config.toml
optimizer = "adamw"
weight_decay = 0.19
dataset = "wikipedia_en"
Each number is 128 + 32 x the weight over its row's rms, rounded and kept within 0 to 255. Layers, rows and columns count from 0. Numbers have three digits each. The size before them is the row's rms in percent of the matrix's.

# layer 5 MLP up, 3072x768, rms 0.0382, rows 195-231, columns 192-383
094:145087105211082163114108134060117112151090177103154108069154056135124198118119168133100158130101148160059152104123078136147167102101129156104137124164031128131165123149132138116170078092145085097111120179119123124132111100074140073112170140125115126147157104135155148154140130139092169104119105143160122177128159139110078127099147102132176099090144149100157075119103090103169114077107130120095135109151111148174146147128134112155099138156096111148126130133161151121160073179119159171099164179180145175086125199122161097159121123175172073149142127152141107130145124125160105135
096:142134140093096159146127125153084105152154117104167124106105136141105159119132080173148068124116167132140174163141074081071151181153111117203115063144127161158154137132161179108069080097119118177151155169104128187079172043158104123114154106155141117150094141100119073115154141076183133082082111156212103108138110210154085168102150175168117134127144098075115162112136137143099116100151074119080116103134136113124102166158156174074126120148115128144102107132102162092110131149182118151062115162120091127083205171147072066150124165173113111134150139098143149142161165097109110075
102:148158097126100221147153182116051131135097129127119158158081159154165127126110188108196122192128141149143137120147140130153110235103105123164140073158075125166100165128095085116129127130150115147141109101079128166139061069102109151078106138106171122084084144156143126158185122115128120146102048092150140111143139134108137141106154124097058164128119114097090118163165176097122111119138134188131120141096111163102132123127139108082105105152151085118125120124175161130116139119121138146095140110173111189130140099205150222114120233165116113161076118149127142144152116105102113141
102:141170152123146141145118107126185180139191127157167137178107177121050117119109155170147124095139139155070101148097117128097155067148139120076139097099104145172086184155093123127088154158124114176171114106124114061162084126067133116095141164145129105121147106124169184122117099160079214197126141096092110102102112120092094204133130103173119147123173145085171096172120163134142114095150138125112151114097105166127153141099128140080105106088073150142099144103143101137127117158080178124157090131119109101082077106137193149153166132124141118111132081078138148154098111116087185134
100:073150107111115099149102137134143099124094087110101087140112121133117175128140156094144124126137131138137165125188120129142131180088107184156162135075109099126167124093117091105072129119143115087178088177134098156133079174152122117096119148188136167152112119149121125132132163091159106055084082156103114087125231039075132196175133144165137161140145194149145154188117166069120121141081065139106147147121146102085160100122149166116123150179101180153106119189122134063094076111118076135125150110146124146132082131097135138119145115152132142174128086146113131125134115165129103093
104:185152131113071125113129196117110106113116068113119169175119103179096165126087090105136119150112125107157090125143111176146109099135153076107126124170071150135104128121159137134109124093068102076054104112074108127116082072068067145185118079165130145097057142122107125162121091094106179103100135139111127154153172204132112135135144115087114109115127116122095056132141085085102100142151083151113116139088128179093096161113095136156096209068061139168164145072171170108167147130128145161147113178058156115166158208118121119118120119114167132103120177121133099071141131107033160129
095:172108085121089104074072145157144154053171154079158115166161190094145090117095144190124095104175145140121164158147156099108191198097123158105101140162102093110098173142111137137119142099181134103172116122091082082130177120139117063122075164119187149106120111128166128130150116161195077143082131168082119103104138171080152170131168098088108146126100186132101136139120128102159144148079143120138117151137133083140103144156147130142159208085096128143063169097116130095080160134094097128130089124086108156147127107166127089126152087121179124139111065149101104147130142191162139122
093:112157085125098116095142160086104096115155193093136086117106128157170106082132116141140137082099132154097107140109137179158105157205170077165197120169081137074153120148085181144194139104135081150102091130082104178138164116186146101095092064170159121063137057130077166087141111132084137111120152113151187119113141121165162213138128066135115173113142117130132177159148139088115144106175113166133166136095165126096082128129118130047091140140138089155215103138104094168107154101164110116166068126119131144090123154145102127150092160172125132053139144129150131122180178158118193145
096:150163140179146146086129149121103151112145143163148170060107117163158085080123135187168111091098167123189137118140173173129121174116151121195158129164107093133156069090082053132108140167156134122115121135155138133145043079169074202121118126092118153113133151105163116055105119139146099155101098125179136105091213158091143122115119167099121165142150169076141126143116179121136132121102133143113135118169125118110106141177108136145149102138159086115119146116146147045150130136128144096066101132139159108127148060124157143171135142146148106146113101181023185081114151137125108114
093:142093118042105165095185115126125073120126155089097174165113098127146151141124189169152175128124084088136137146126122122141111139134088146105092120156111122189114185138084094141138169085081121083103142117117161116117110124170150103151108148071141110085122067128090129158049127125140183116154113111070169115159140134090111144160120140118156125163138139126135121117147112147109176128094132128179112146144054112147123140137123128150127143128131109151124145152096147161160118115140138106126078119073151140116135121126066065171104149087051132175139169118135098127088143138119116135
092:136101091138132152111192198155132116129121146139116119170128128184114069129089129104170098097065093106096132106127166131067162135066161083081099177172140108164196184137118176160113109157108117097170152139092110102106057132135097157143146122133101132067195129139174149064107094139103173081160175125149158084074101129131113137126122163200119160169162073152110061133124150100126180104093164147127088117147144112100176125143128161167131081152131134165051129139144103163161120115131073113139090139100172119113192133107133149121071174033131161124158157169080128133120097188105148111
102:041149152097106149080155141132140143164133155122167133089138096153166113143145165132160147108094149132111149135220139174123121140138095151128179127130111055172165083139176119159114079114115112153132142148099098108125114135104120123124149142181149133140095089140114075125126132080154069130087073154117167136135160152175140109131114184148152100103129093127147157141117156090153109114123107084070150157146171178084131093142165106115092131064116154098133112160161096164180182166151095130133165099132128119065121188148113148118163163105148178113128082083067181087111173180146105115
097:131168083039144136090166145131094157112156130125177078153163144129164160132159098165172094145169180104114065150097187143110144096157173127121106128185119129149137156182102097167127118083165147099142108132086129083087114146106134181167137132067116148159118160125095155116154158128138082085092150105128146065115121141127168111126146114142115146121145144070095110156129145155161167094184113107133115123098135120070142158162116140108105157113092115101150121141191120100170098175111162106138087119174127108097145154139140178185130164140163093178126128154116114086118107125186135082
101:136141102118158075176161176164074120163113141166153094104176116110138111175145163113079086086121139142139091095191165153044094181134086079149139124138085203092152129149094124182131149111104115093180160129172151116154073137082116183138086134124166126091175115089166137192136106123132097073118056080132116189194136148112158138172156123199148169091124055074138155067139105109226101114122111126114130145174100121165133116077146134136115201120071107120136136108119092055170126152149140134096092160127128122167122194135202151233144073099135158117153129132161091101106138118142118139
095:114144180117096120108128148164150108125183156130154153160161141170171173115062148097159079136127168109114131167121100106081168124105040181110108075092103129143097124105057148163099117160148103154152108091090137073147118098148173095112106112146146178109159116101128154079187105128136152074094164076168136177092158102097171142108069151118134118164110165137164098170175093105118154083155085159111079112100153066152114127159143133079146138154145113164135115132168126117129108083117058164063139114107197207108097167158178044126098161137139116118121119088158113083188109147069113112
100:119173074139149135117087163115138110108136096156075084110109124184176101091116153112152159124162104137127109105127095101105159096087096109155110179088139120175167135128166139102115099148093132106162155157105131136105093099163082186110064110111113203137123186113147097055131086158143069095156126166130142130129156086128088106108145126131125136146147152119190098075102162155067145136143101155178114153208155099086159114182124155108124094080112137121099164148166103072140183179132122130121126085146113165148081151065114147098117089166125171082135104112067136047079153137121115105
103:117142055162152152094128099136141160128147157104095124123142124196154155068097123073175103121113139104104104109203144123060166100145157122150084123123145049164148139146136137120120149164149127119124113086148136142081160110106111117107116121191159130092128125114093126086178089151163092085078066178131132157187174117119148128151174182050118167112132100116096114088083151102103150134188085122116234170176156102108138143123132182104056115145142144127104111146190113106187135130184098155139133150139142079049120205077086117051106108118167127114193113140153092096129126119135159069
095:134123082143108200175181100099152120153135173135116153139145174119119151115114130087058114109185188135160140167228098126109094132093160108191117109174179107169145101171057057155135125127076132125107155115096117080109107136063067172124095081131125083118143089120165145099144143090176145148104154153081114151142132116125181131141145085128108173116187167106142072134095138095132121084085134135160189137135109156136137148093179140187120133070146190207087093123159206080207175156137118188112160160019140123161143109096115150150162085099112136088129136144079096108132092103124166084
093:110152058164106156175115162148175143122168132103147165121120195112087113027097140130112179127127105111150051103153117098106149171120135125122142161089149180176162059172162094163139139174126085114120160109116103111090068121180106104102100142173127156105161214155106106080135158104156117126100098112126162091117123104138145099102160141115105125079077089146164130135127087152059140125070108084138092180142098137128146098080104130076136148160141163104087197078103149162123114188137113072114107113123129136071104169152153179148126158172130126157115112088107128102150151120144172152
101:103164118115148135152178154097089118122149148103169080121146139142124055101090118139112123116088125159111071117132115126141076129174144146167172116124124096107145116125127115143110119125141128181105158163103116082136118095149101137109154111132153075104099107108158124144111161130128137154134133151110093094160180155067093115083149116107130137137146115089166121185100122151162172147062105063188062172165135140065155088155191176152134099122147088126115118110156107126174169145081119179148162037125164135128090166118157101129169140104114072167146109137077171114159078101180170141
100:102134144144131158171154129071161149129096108151095165100123060115142161113184134076132133082116117186167184214136167112146128100141117160150138144105124103110099131159115081184105108127133111123188080100186171168176090081180135086124117214156144124123080186151096116170081085119141112073168093147127134132134160139173088215183113194134163178122061125133129133080153120042136168124157144034161154114110118088097100146155145137148107121066049086078083110149129110174068078142150194086133126112142103140155151057091145121153128117091093119147088142048126190090107108130182178133
098:089207197149084139139094093094083158122094141095120113111169194201127095116131107128113149144066177141109053040157114159107123152131137105113121101127169124132067135155092127158130164138123120053129111147140136117129129154101117139111142101101164121141133123154130148200169123109070150147035141117129124180128128091111166098096123124136091127107132043117132112139156082151151157173162138068113088120100139152140151060140160164104128154110123167141099140124057103113172100153129124101086128122161189115141132137091095113151117139089144158066059147141097081168122122181104072122
103:068104091134104133082114098123195195168127153083133152139177122181186143158166139132178136111132139157147161112153116184121153091108146110098093141117111126129130131155158134154123131131071127051078107150062090126125126130152097149156142150127135219112104108120143146134103187145159088159179141078113099203052131055111173088136118115103197128128133152142150081052086186114123162151144122136098113124121135148063133102111173112124114116068148121162157138144117164092145100113137134129114125147084142138072159150140151126072093086124130084157147119104087198079133127155117115132
091:183124168097099162134108138128147123127119114109090112105122157125112123085144129125145049123116119131126148139129124129147112148075214126162073099152113110120120186122115103105137121159097130111135112058107134077077165090197131139122193124119136156085072111120096167083163121085098116115159153143169182165104127144036143135135071139134078129147157075121180143148119128097162206152110107074162099149118116113107151119125175145123166122106148146129169142109117118171142094183133080106107132171075105080201140108136155121079114118108094156142139102147105094194109138138125129168
109:128111102104102081101070135145099112144139124118155110108148094141111122115120161089111134090134114140167101101113132150077059079112156106106131076148104107116126173156111108180128116074134122157125149132108111098148103103134122116158093118113064127131170134159190101076072111092159182190140091103088120115103168188105137127129114093107120128146148152117127110073125151073164189169151145133145175163168122179181079102142105141153135156136113098068120150186153175096135131077119099189143148147130068160102132108116143113161176128127112117187165163112136147090072061057088121106
108:159096058128120112070100174160068070056109169132130075083089164199113098152096179113164097098140161138130143191049113184093138084093108144158124132135107115102110119119165119117163057162147098173115137124169090125142135065152166137105124130179114086141136090130110139107103024105103188140146059100159121108115118104132188152154124126110128205058120173125141142160107143144134097108109131127083160112151104165129147163147125120144094101065177160076172153143171140156092095060097126146103104163106087129097060135175113119102129117099126152189179099110111165085165096100106154095
120:163151139097080093158142145115097121100195124086106107117139115095158147187131140068100126118148119136166114127121175152128090153088103122125129134119149080134135089117122098148129172151171112169185101115123090122124102118116104140094141152064104123166115080143122173143114137125077204082133124101114092087101085153161132136130141090119075145126120138121182121172169190161095098122143153155113121167138113107147099103137142134153119170118091081157194103192085129168144105124109084150123111080086177132115130109156132172194136120126132116156109114144125131141130137141030157097
102:210126095119160143118159151137113116135098129115129121099115126137078174161138124105173095104090130127088128142119126133113130129063138150094139146136087113132124109087124086104108120118163099126174091158148125084157082144062115116135149118238157123113077191167084118155095108098090126151053108095105188119093196171122172121125098133158132124126162066092115129118118118132091156127111140114123064097159124146174124088131179105043128079120141182096090081178142161124113162169058077158140067089148177184131150110182159121140101127138142153116124107120050133112150103098136187116
102:129120112145204119129118152108157157084168172078096195097149101154141144120081127106107122103190122097141167157137132092078128106120144150121119154139135162109162119095104127138105132190145131129155099139173140138120084122095128098164091141153103143076092120151153108099138069095152075127188125068132070132110154208072098143120132126095115174138130113104160100170108134146174177105139103049111106124149145135167116129107170129164161119119170140170089174095111108127086134106167181146127107091127088136085128130124184067079129110120181156089094150142137174144124127161156155071
103:095139135149135071101134147090068122135139070140082080118143086105063124106153148200137143128098162123145081079142107212102074147096067111090125148128118103153105105132143146115152136099125086183124106119184129091149113112116112142154180111127126077117092108092101153148184102144104142115122153130140113186114125146149091143141084113138160066127125177059117177040155118145128091141107149094099151169161119082105092126154117153106143188142159158065096132113189108083128118160120120162070104113151123115127144091142184135114138093126198111086100092103076123073158083098068121095
090:142098095092155102157110145097137086140124191080088158201116096129140125086112123154125114087113066186168118153133132140150119141122168123146039151103162132124172162156122141195086105173125107149144167069156118103157166121122096111156155106085165168162104110117094159116136074129131167091130140130122087126099196136160124138174091099094123119093131101163154124121118084148156093122096125165127126130163154157096125120117099154144150117137120097066108099162153067166127162128124104077123154096141202102108114100141196132101196132127190176103104139138126174115090084110121171104
105:105152076183153208123099151100128189128112149096112145114092085155097186113102128190211137152113163152121133137128092117160114110081093087171100111128123104136127115149166155122122151119108104108158107138144136090119100131149174161054177063137155180090059192101148106112113135124115149183168075134143114127078145202084109122113151118118143157138145134131162109122083177143080143139122112087102111094100128096096167176145096182149149132118179056106078170106158170149086116149127132114127126148148187095106108063109121120089173119146124151082119136115131132083190176149111196118
096:141135072082101081109098125128154135210188170154159144142123106119093188088135160098153116135146094147098062175098128130130151105103120081180138112101080135156085216123107136097070136144113115127166024063174087148143128111131191194150145133111143113159121136154191147101122130144140183124115095067141122124133147115099148188184124080087096153106097099064187158137093147105089158110151146094094162101143113135130158184150153170122165149151160152124175121187116196116198162096125182156144153205146102109143090096089109120098167149117111133140148116090170145131123138106063179103
100:103115108194116138128108161105181125123144154142076103069198158165120181124085155162122087131160158114152141159082111147092176118180123116152107101121108145153068190145152126125128159147123110179127152081083078115171084101172107170145110120190125166120120142175101100101149151119080142107126140169103103121111128135111134161146162125115103162107118109106114106074167163136134099098127055116157121165123138171112113159169076169106169193043097104119120121109105157099164139126119208138147153102091108131155126152081190146091119144184092154115139145132106143092210146139137155125
097:130149128108139056130088141090171189088092146113142162156091166135160144107100181180168100125168113110161120084145113134152173163134129094141160136139135113162120122090112124117066175068171124159126143141082116112073138154173187092127103172085163155129137146150110131081165138150173104158167162183110088116110122099113157086105144124096167155162066173089107078135111114142161182082134107084109148162141191097144153156138069152154171081149072159097136173097200118102102146112145164061081087118072148159080113110107094107119198148116095116156128131118093191122153105107147091092
097:114135110177140149121128118065080137101120140106239145143122179094140189138101178129077101120103165129126070061134073115047177154185147141140126099117145084128116071071195091147121158116150135149118080152137107118106099174098133107057185112126169131150184190074125130136128121144095174143123080157182102108077162133171159136104147119139114115086140154093075082099098121156101087125118101094089108155123166076142148071178185127108089138118094134182141082123146108136167101149115126075124117098151211131159138142157148148137145159109191131153142153135119134086149107129062175129
102:136115112117168154142122124117150136131177121095031045154117096160095137138120148112080151112133159090148185160113106165164167158094191100141154141150080144081136144085127110153156076182092111156096093056073147127105154077122134146201080134132064115123096143183105133103128126163114121182115129132114182103174130139115092154113163140119109204133141110098113154061134170154127136147187106103128158156153122159116146114161130101170128114047150119113081064089154142113112116081076181200110165151087105097135088148133143150139135125115136128115149101147155181109176119129133134145
# layer 5 MLP down (transposed), 3072x768, rms 0.0355, rows 195-230, columns 192-383
098:119116098071100141203107126147153136098147138147122104112131158145162137086154134103111156145142193065144160111135141127133156133139127118201113123083131147083121139106079109083122121100071006121162116116185149120126132115117103134142171071125108135120168104127062118067145185068132139161159167094078199114062147155125197130123097180130100235100080203102138148173169069142074159126067140133162143113173184143149155131107147144157116142143106146156176039111094146080121194143073150105196130109106153158187102090087160094177148125150100142175068087128133145089125148118132110114
096:168162136067075180120142158059121194129155128141118181120151169115152128181127133144130114137111142139119165135110120180089137099104132109121102114120052137162081154089122148083127139171111016132142129101103127153121176143093153138158129108138117053099087115129109142095146130115126081177097102169056168128121105137091140166113123156052146050163099109076125172145107136159133118116212106146126135107153112118136103095102153153126147138094179142110143158171093152181171120093139077169133164080167151195142100111096180140087123099111096089120134144089155181136139131137100128154
104:148106132107060030145117130138102153135157095158081189097136117130110154131082132090139166131110066126173123125125107092103142162177133157169115133189127114129154085103099124166167134156124166170113131116163170153125112099081089117101069172158195127075098114156155131105140157131170129142156124100103115109163116152176101087111106123217059198125117111199093180134140099098119114185146130110171109062086188097107145138098129158098166167141172085164140120182157125094085121125124154148142096129156190129112131154120128155146110123138188122204105061117109115184143101159142146131
107:117091169123084151178166129097130116139101134091146156093092163135097164130124137176162169083167104110109185134124099099143150066109066137109199124139163159062151033163175157129112106136105092164120116141130148129113100164081078159157181093128153122119105113145143229135135088079126208168133148102120121170101114137139168128061149153076165173097102203158159091127134169099132081153100099111103104149117074139129115104125159126091147167156144154120080101136142167117159141071148101091110010151139087106105144142065145123125125148132164093127189118092153146136163113090119158170
101:164097135136127162139150109135171103138183125168113086136151090105142190169150079149135147127118106149124115103123128099070104117138161116136165126122180111073105154149154130126115124138100117158137156235108112121134108134156164161116131148148117125112126205172089119138157090126169178135153134142045023158061110080174168124092135167113104120124133153115072127160094130160110122088122126157145203063123171188123154148055147115098119164173104137128106118138151098176102162163112097153115156158137182128126153138124106111091166142120079141086168118100145130100130070166117093147
108:127116052139070113118186112116091105135114138083112146120125156119205141131134113121146052137138088055119134183168147197141129103132131054187104149083142098200128125145162163124109103160115085089114093143113184126148177138098107108125151095128157128155121171130157170111137171146162091120136116145105099123179148170108162143126150118164096128129106092113114115116112105118104170083140113069139082079115116114110124076140154159104074091084107122165138238107138154173153089141096110128124101135168149166120146159116119100089136081125154136112170083082149124125074146087156100164
094:127176124106177110092135024118127111145105140095153152174138120161149128125141167097088141151159125151091178173143110138042152042131177082112151113117130192123156143143144133164142116153108163140039176084125104144121114108139135179131145154079166087118127149129109063108142148127088129121152137129107081170146173114132152098206138160176156083128080117100158126089126151170156126123152164117119136096151148151114129071147073161105072037138124194118123155188120154199135079155127199143094127155121122099130163172106093149110149110082068119119095134168214193061111124177118138132
090:199187107184092194124099163150112117116144090143115143185121146187100121090070196146092056161149148134107114144096130165156121081114103142169127124133091103101077176124166154144149097133091169136107143118138166109187145137094111151096215147148173112158144110129110140130102163130211166159133096193161118093092123164088124117128121087137166121111170114115139086070088077172075090189138101125104148129116121125112120142118180138136138104155121143065096133111178149128068107133084133134125109124078133097115163105155104125095161157167123192116162078130112156137162145072157092138
102:105132099148116121157137165138124139160105128080165125105148169111106141083128145094120189147122093115087194116141123107078103128068191140071122102120060119101099161143118111118111124093149160154100110109116123121127115068087100077175117093114106130132104106131118096115127151073078112140123134106109181131176123120099151177201180078158163097156121096084162190041133083088134117137151088116132143103076111157130104151182143115171098114124124143137204075132130163145103116130171105125197143159144128105113147173134121148146147062141139142096144140117149069120145104151174136132
088:087177148111133105126107146111156128091133136115135127115126179121124164090112062127146179098151202139156108135104175138142112167147186139170147058155125132143089133129158197112115096084186139165146123132159066083110118156123137104103115170201106097090141132059102068186143115076136189108111134155180117085091074112078071066077141195143142113112137150164165172132150091107073157132170138106131112124096133126132158141138130151107106098114161121110135150124158102213098104130097137201100142146152153104120124111096131117148171122204143026115162083111162125158116142154144090167
093:136130099120134124122073079162164129144113158092132124151115176150150132146104185079104141051172103109062175166136124156153123140151135148091187200090121116164097130179132099131120155096086255068104106129121122175166165189157182113139162150118167101159114127191144126135066143125102075114116121115103197151181144146163140160151135122077029139122124199113125172142114122143182139183148111118152166106134156128139133129097145088103104107137100151105091134176091159092103123141157121097107077159127148179119109181123149097140069126135083161089062168119133139134158118121163118134
109:133081126112113146139156183125092134176134094145148078131142082103077101124129102130120114186143103150132114125169146061125116177109133134142105097140088090152183099142116110121134120099096145202107113113168104144144081082155066093086151102138139124113147149105117135129121135107194107134092106115146148205132124183123142162106087141174168186153131137058061163100159110118131130125079139115162146128108083143122079123127170102081134106120118152135098148108108114138148091149163131062086129141115154109127143100116107130113131116139215118075074158160068118084091079137074134067
102:201110143059102110135138094114168119094108152165147093128150168151137142066150152124166127113132078110134128107095159157145113142173122171128096131130144190158130172216135095133146174126123054062148117143132115159127118131169150123115113124156151118133112111144154097145139186145122157077087083124154142107137153132080093089158112125139154108197148063147127117062100121114131151112104103067137191119149094125139083154084133145100137192161167129144140197131126159108135122101162141143172096091107115096108127110175168128156110148150111158122130110127121066150122074195148072165
105:159146146134123188047129136132091154124114134090152160143090175123145182132135143121120078160098153146150112166151104168142129124120143136117105139106113134103115087125123098159184140133105113120130127137145144169131109101099106153102074162163128150173113171142144084140130143133092083204120141118135138149099127087156104110101117126112144121116104127143105132114113070133171097127121144138126071093127123160071173138150073128115094142177212084160130125190154098058134096128153208156156160093115125091160140128127100142117160133147154097145136152170179212107172190110126105081
100:165086132156156112151119142115164112166116113176206159069078182075134096123138104158073129153141135138112182185078158207149132112138140168144107149095189076127158102133198107151152047078134091180110149127107156089191148139105116136123137091111118111165139109124139133146107103086109143156125116173141152144097146100128107152137204159145099106115127194130122150087089136049124148140123112128124094126068075152109217127115147115156085101153107130128134165099146138091172155141130141114061199111149121150170101150124105167121188102184149166096116118117124062125076138121132141076
094:146075125122121116110211094142124129133126165123141145119116180133101183124100110141074163147122191096112150104160125097177080176130132101136095172121165134108134153032061100150123115142166255122164109139113115091134145130155139088103110079157173132109136136139092098112088098150111153132090158099098186156166173059145165107167131170066100135116113108071160118148112100106145136106132168127082078137152171144116136098165149121124118115148055115080146122113125134174112136176183114160140084152148120120138139148143170129091112139125076094129158104128173080118106125151165144156
100:110158078155142130116190086153120145127109159154124092184118116182108130122152057126145140197122119077131135139149108123176124139157101124122183159152060085142123090112064129112106131096160184098112088132097186066074145108131091097146116130143140108087136090166129151152155104168101066082147142117140145124145106093172138204138163109114139151137045083126108146088083122174182141195142169091134142095101164118143144100060130134143111131179207095126149064130120110125121154213115115081143109140136125135096169166167129167138128122122097147134083111091108124143058131146165117143
092:079098177086074146120083151142183134152130170107114149113135107133119170105137147137171116136084127145124122118106117120111094150111195172041090102165135120112080111120182103145101126126073255088130075136188109189117131095140130110076130124140169132104108165101107128090153158158130123140087114075101079160075090160033077152130142100104151144102182102120099103120093125142177108089119116145137141133069102078122104138068178146092118144133166090142133152165120129163075147111131153119063146118116103136186105160112166085088025064078160099109095094144177149187119133107123100125
096:116137147115085150082076126168031098128115087087133075085127158121081081214078126167118124110145170121132189070132084112100120108128160192099102125169142069164135115097136155165156166147151107145092128161096149140119129113100189155166139159081169117139082087147147153137161083095169140148143141089097091153154092123147112121135143136179177101192154146188077157101134120152161090099095088121148131106177156113147142149135158107152100102116110080169134095088092180113127168055107103165133088057118106159091167093099129185065088142076117150097195178108168120139096107108190090094
096:113089181093183135153160105151175161129074131125143110109130121049131133124147137210149141094122109097103118104104112192155157146119107167189068123171126117126135066144104118107139101180130255117139102075135144135121108132113117091076149150107086120113105174094059105135130145178111136028112131125113091081095126131099077191139108135104181110140117127086080163181139165165120121094093143127126110156122150135099098152130120120089103161177088158108131132139068103081147139174149093109109137121120124132096143130068109124143175139108123135108146102058141153114127186097089094140
099:060102093167120099102115169102077161110175157060090156094124140155155196142149171115117177146108114171113108061107125141144117188080117103125182150143140106169122092125066140075093187108126164142132148139068121074143106113125193134075178103122195152146117144128158107115093143141123094102139103121162111177109131184177059182094107108116159094147135132098144093224149175066088126141146140204068122133116116110147105156181156134048162132125194174117071121174185116133133144097125112103094135156082161124139122141190144088063155185165173076148061131150137127124149150156136115069
099:087098096130135106190121147146078138144144142071132141155114082124122163133112151124135151148162127129111153136094215107111167111101075151126140120120150152107164054145100151138101136031057120121154102135140177138158092173142130162177145163162178147131153097100122128081141103138172090147112081115130136122149149178182079091108097173120134114132176184109128165092161153121119117133122209117103114076172165077151106100088130163163138082123192098081180118161082114113098080179095175188079111058085094170138159169103164139047109090122125134097152124135082167082157144140077098133
106:115124116118093131101137175153132165191123160143153176128176156101101133119062099146086145128172154159097160089133119097144148132181195086142136086137075178081112167106162125092063100121140090102081086087121123113133134104180118159140164164116159136131136168110139113097172130135144203121138138120150114148046130133127164109076155097100121121131145121153115099063153103103130153104084101096066053099189100132130096162147106113175112114137156190143153129120117122098071108138137157168156080106157074252119163122107054127144150123059096140145134167130125102174098141121146131096
084:128103145086088155148166117126157165165119187104171158130134142144161120119146144179113211107108095110082142116128213182090136128101085151131113109164121107130125107156139098106136148147132255122135120126145069136102091120161087140124086118126127113123114174158195167114097139065108115160112170096094094153135105107125137173148146153127161141168177092120074114105155156196183092089113190110116148093160183164159093129167108098114120198157130094150144222096177124138146135185138107161097130140068177147107073168088123103152123090149145128150145203094135095095120132111120123183
113:144038142120255134141144117189101102097136177094147130149134178150116107132131131142147122123106134094115136124127135171145150111124144125134150175102178113171089132173089051157157087119122103112111117130110120083144147110066177145123129106143119143181164142121133142144132163075127133148084158126168111147150128141090116056142073112167121083099106151085095124110109140100116194147172177194144166097141157128085126142179110082153135147148143115127190086162111106127175120152110110116079142127111114147129161100129104130105136109096092149191133113090144044128111107096082115135
099:135135160146112116082042121147129099084134103079135196102154123113137069137123167143172076147121132112090139100081104192125086105156104069172155191070153121093162141099168168114140069129108179113110155157122084127153116137085061139151155130152124150147127125122136088060093143061120142063109187206164143151139152141191096115154048100122159165104169112126138123137142158083122147072109094131141151118108074080115137157090075103148139130164070094126129111126140143147118108081122120102131079170109095123070160116156151189094159156141058122097143182137147147134155140117141150133
127:134121139130145143112112168147123096128147156085110156133114087125143124128113147092173161134131088166159116124200193159180166108138104192172146147095127081139091097128111125111095048099207121154120182140094137155134115171133171167120106146099116156108095139143144128160139067047081148103153135082132130075128063109127107203161132078178092112153098099120132153174124159155167116138159190112132126140136147111090099161170120129111163141101160079156159124157073108115070100127114179136107150086132079103118083123118148179104058071078106076130124088136141140094125148132165120121
105:151109129107105175128155169121153120079152124184158126149132135158169128133080129098106080143129147144117113129090156150199160110093076099110154126108057080173143139115127132129141119133104147133068113150121138083138169076130095123101141103081136126136124099130046139099115198103120112166219098116162128148139136075076141163174129115170067108118103149096166136171123168116199115174121118142057152139136181119121154163118057137134152189143112072101131119154156148143210125160164134137087112110195144144076126127188110127156120093208059138128123142055127149119096101156086148113
101:099121109137103122160052173173125141197112075113138159138097182041163194140157177118184114117077162123116118146104126152135112169157167140133108145105127096129126117081077138131127086091109244131092127169095132142123140149140151104123107155087100164178129127127098073177101137111090087188123180151105149108189106081142167079148166113112130095104146122193142123068092124115132142152077109101130113149102100089105156132133142098084075150146078120083155128122105176094073113172152151085155118158155084124133113181096158108163157167132115169138105123113158082088129163067112164076
098:211108137114106105076162148162156147133137115187108093128045165141203150124121191110110098101176092127128144170162063107193151166157125092088044105131043148125129127126149119139175158151134104085104197149120135095154155050089108156115104157088178168162154143131176090129152142091088151092121150141143076191154080144154175141175113163119114093154147178100173121114121135186157119145142107037134138172159130133138082118119179122118111165163102113132171119177129092152104112070153135131125100144217191159126122098088126110101114132162111108072213120184131102126130154159137106174
098:124134139226098143123131144124120133162149162122164149118081164041139097118104159153105133095149178177149147116113132114107158126172106121117092157081105107154120071178148061144164188150166115083102163112119145129082100108130096122150139158043125117176145136142130160141150158090135106176113169092134126156137093146116076138138125072112145147128121154113128150119107071132114128142137130076164154127116179117112098045174184147175086132093117137181118078142134151101047156069113179084114144111203133125181139107106206176149111091125103135155137139108188086091095112099185129148
097:142125115161043097133085134097157136103108127169085120122160102178102114110074119148095132206160111185102113105080171113132113086139142145120152108116114101117150126111127130000148112162111255134142115166099172187119101147136132151127117155118169154105071112121123139152145134156107158098123125241075099140147158153115108088099138102171155073138137152176159178113150107139142156090137147167129126187127104161080069132115127116178151156198154066110141080091089127100133087093137143067136127097111182153072123151127144185166131117087159137087114159113099091149152141145114100094
089:119148078075118140196155111111114131205143138098119092102087172176105085112112120112155104076118127101104137039109196110151120164140133135088133139128151143101139143146116108162112140154094251124121155084118133110135123172114129103094181078120088136104137186104117157135074116099098130119038113125140163161087158090141074146124146099137128098121211099160094139196101167148160111099112075130093139154146095177132156112082106141107121113130104126130140114113126099123114101130126134086175103130137099123134115156141128154087103161145135090081171065125069136138142183141123159156
101:115138155098163109084166124160115157149178098150133199164131157124097119093108110156149114149136064131153089158183159149085110097125143166117185094102162133120155098158146095206104154165106113160156124139100141132110105145058149079144162196105108166055088028109166116129192086097074164129162127122139092086143097107114117149105169126171148103158129138155091152157145129138144093111166147148089184118150148061189166075138194101146068092119170161096142158120150123060110136092145175096118166120118154111131116096097147103143109151134075105112076152143125110029098119125111129118
094:105093127137120143125103166128113124174123049095087120140071182163110184127098112122149162107128145085141081111135144138119094132086095157130138111168137155089103124098177154102187208181173164220148167133161152155141118136102144097125086134148114137104120170098109166101167147140134145137159085106052099101164094118089090169130153149127072129147134179096158165167054166144149087159124174077147109155097111122134142165115154135130096145160156183135152129139142136103118124095116142133119080078145110099131124122138193119185097141116150136138185163182121154195111100120156123162
095:181102154036118131104107096067114076110136189144119152143074083153185105119097143165095183153172113129104036137120186095142092143120105158116126141190091100161107150134131166144138116115149109081150143175144123114096086070134144162180112146138134118151145102129137086132102158106137131133102097128109142109094083175044168146121136191176109137157171122103114118121066096116079170147120084116116180108109148166166122099157175107083142145211141147113206102148135132195127176142182080179121155121084143128129164144119141134134126127099144112161088097123064085104107173140091133111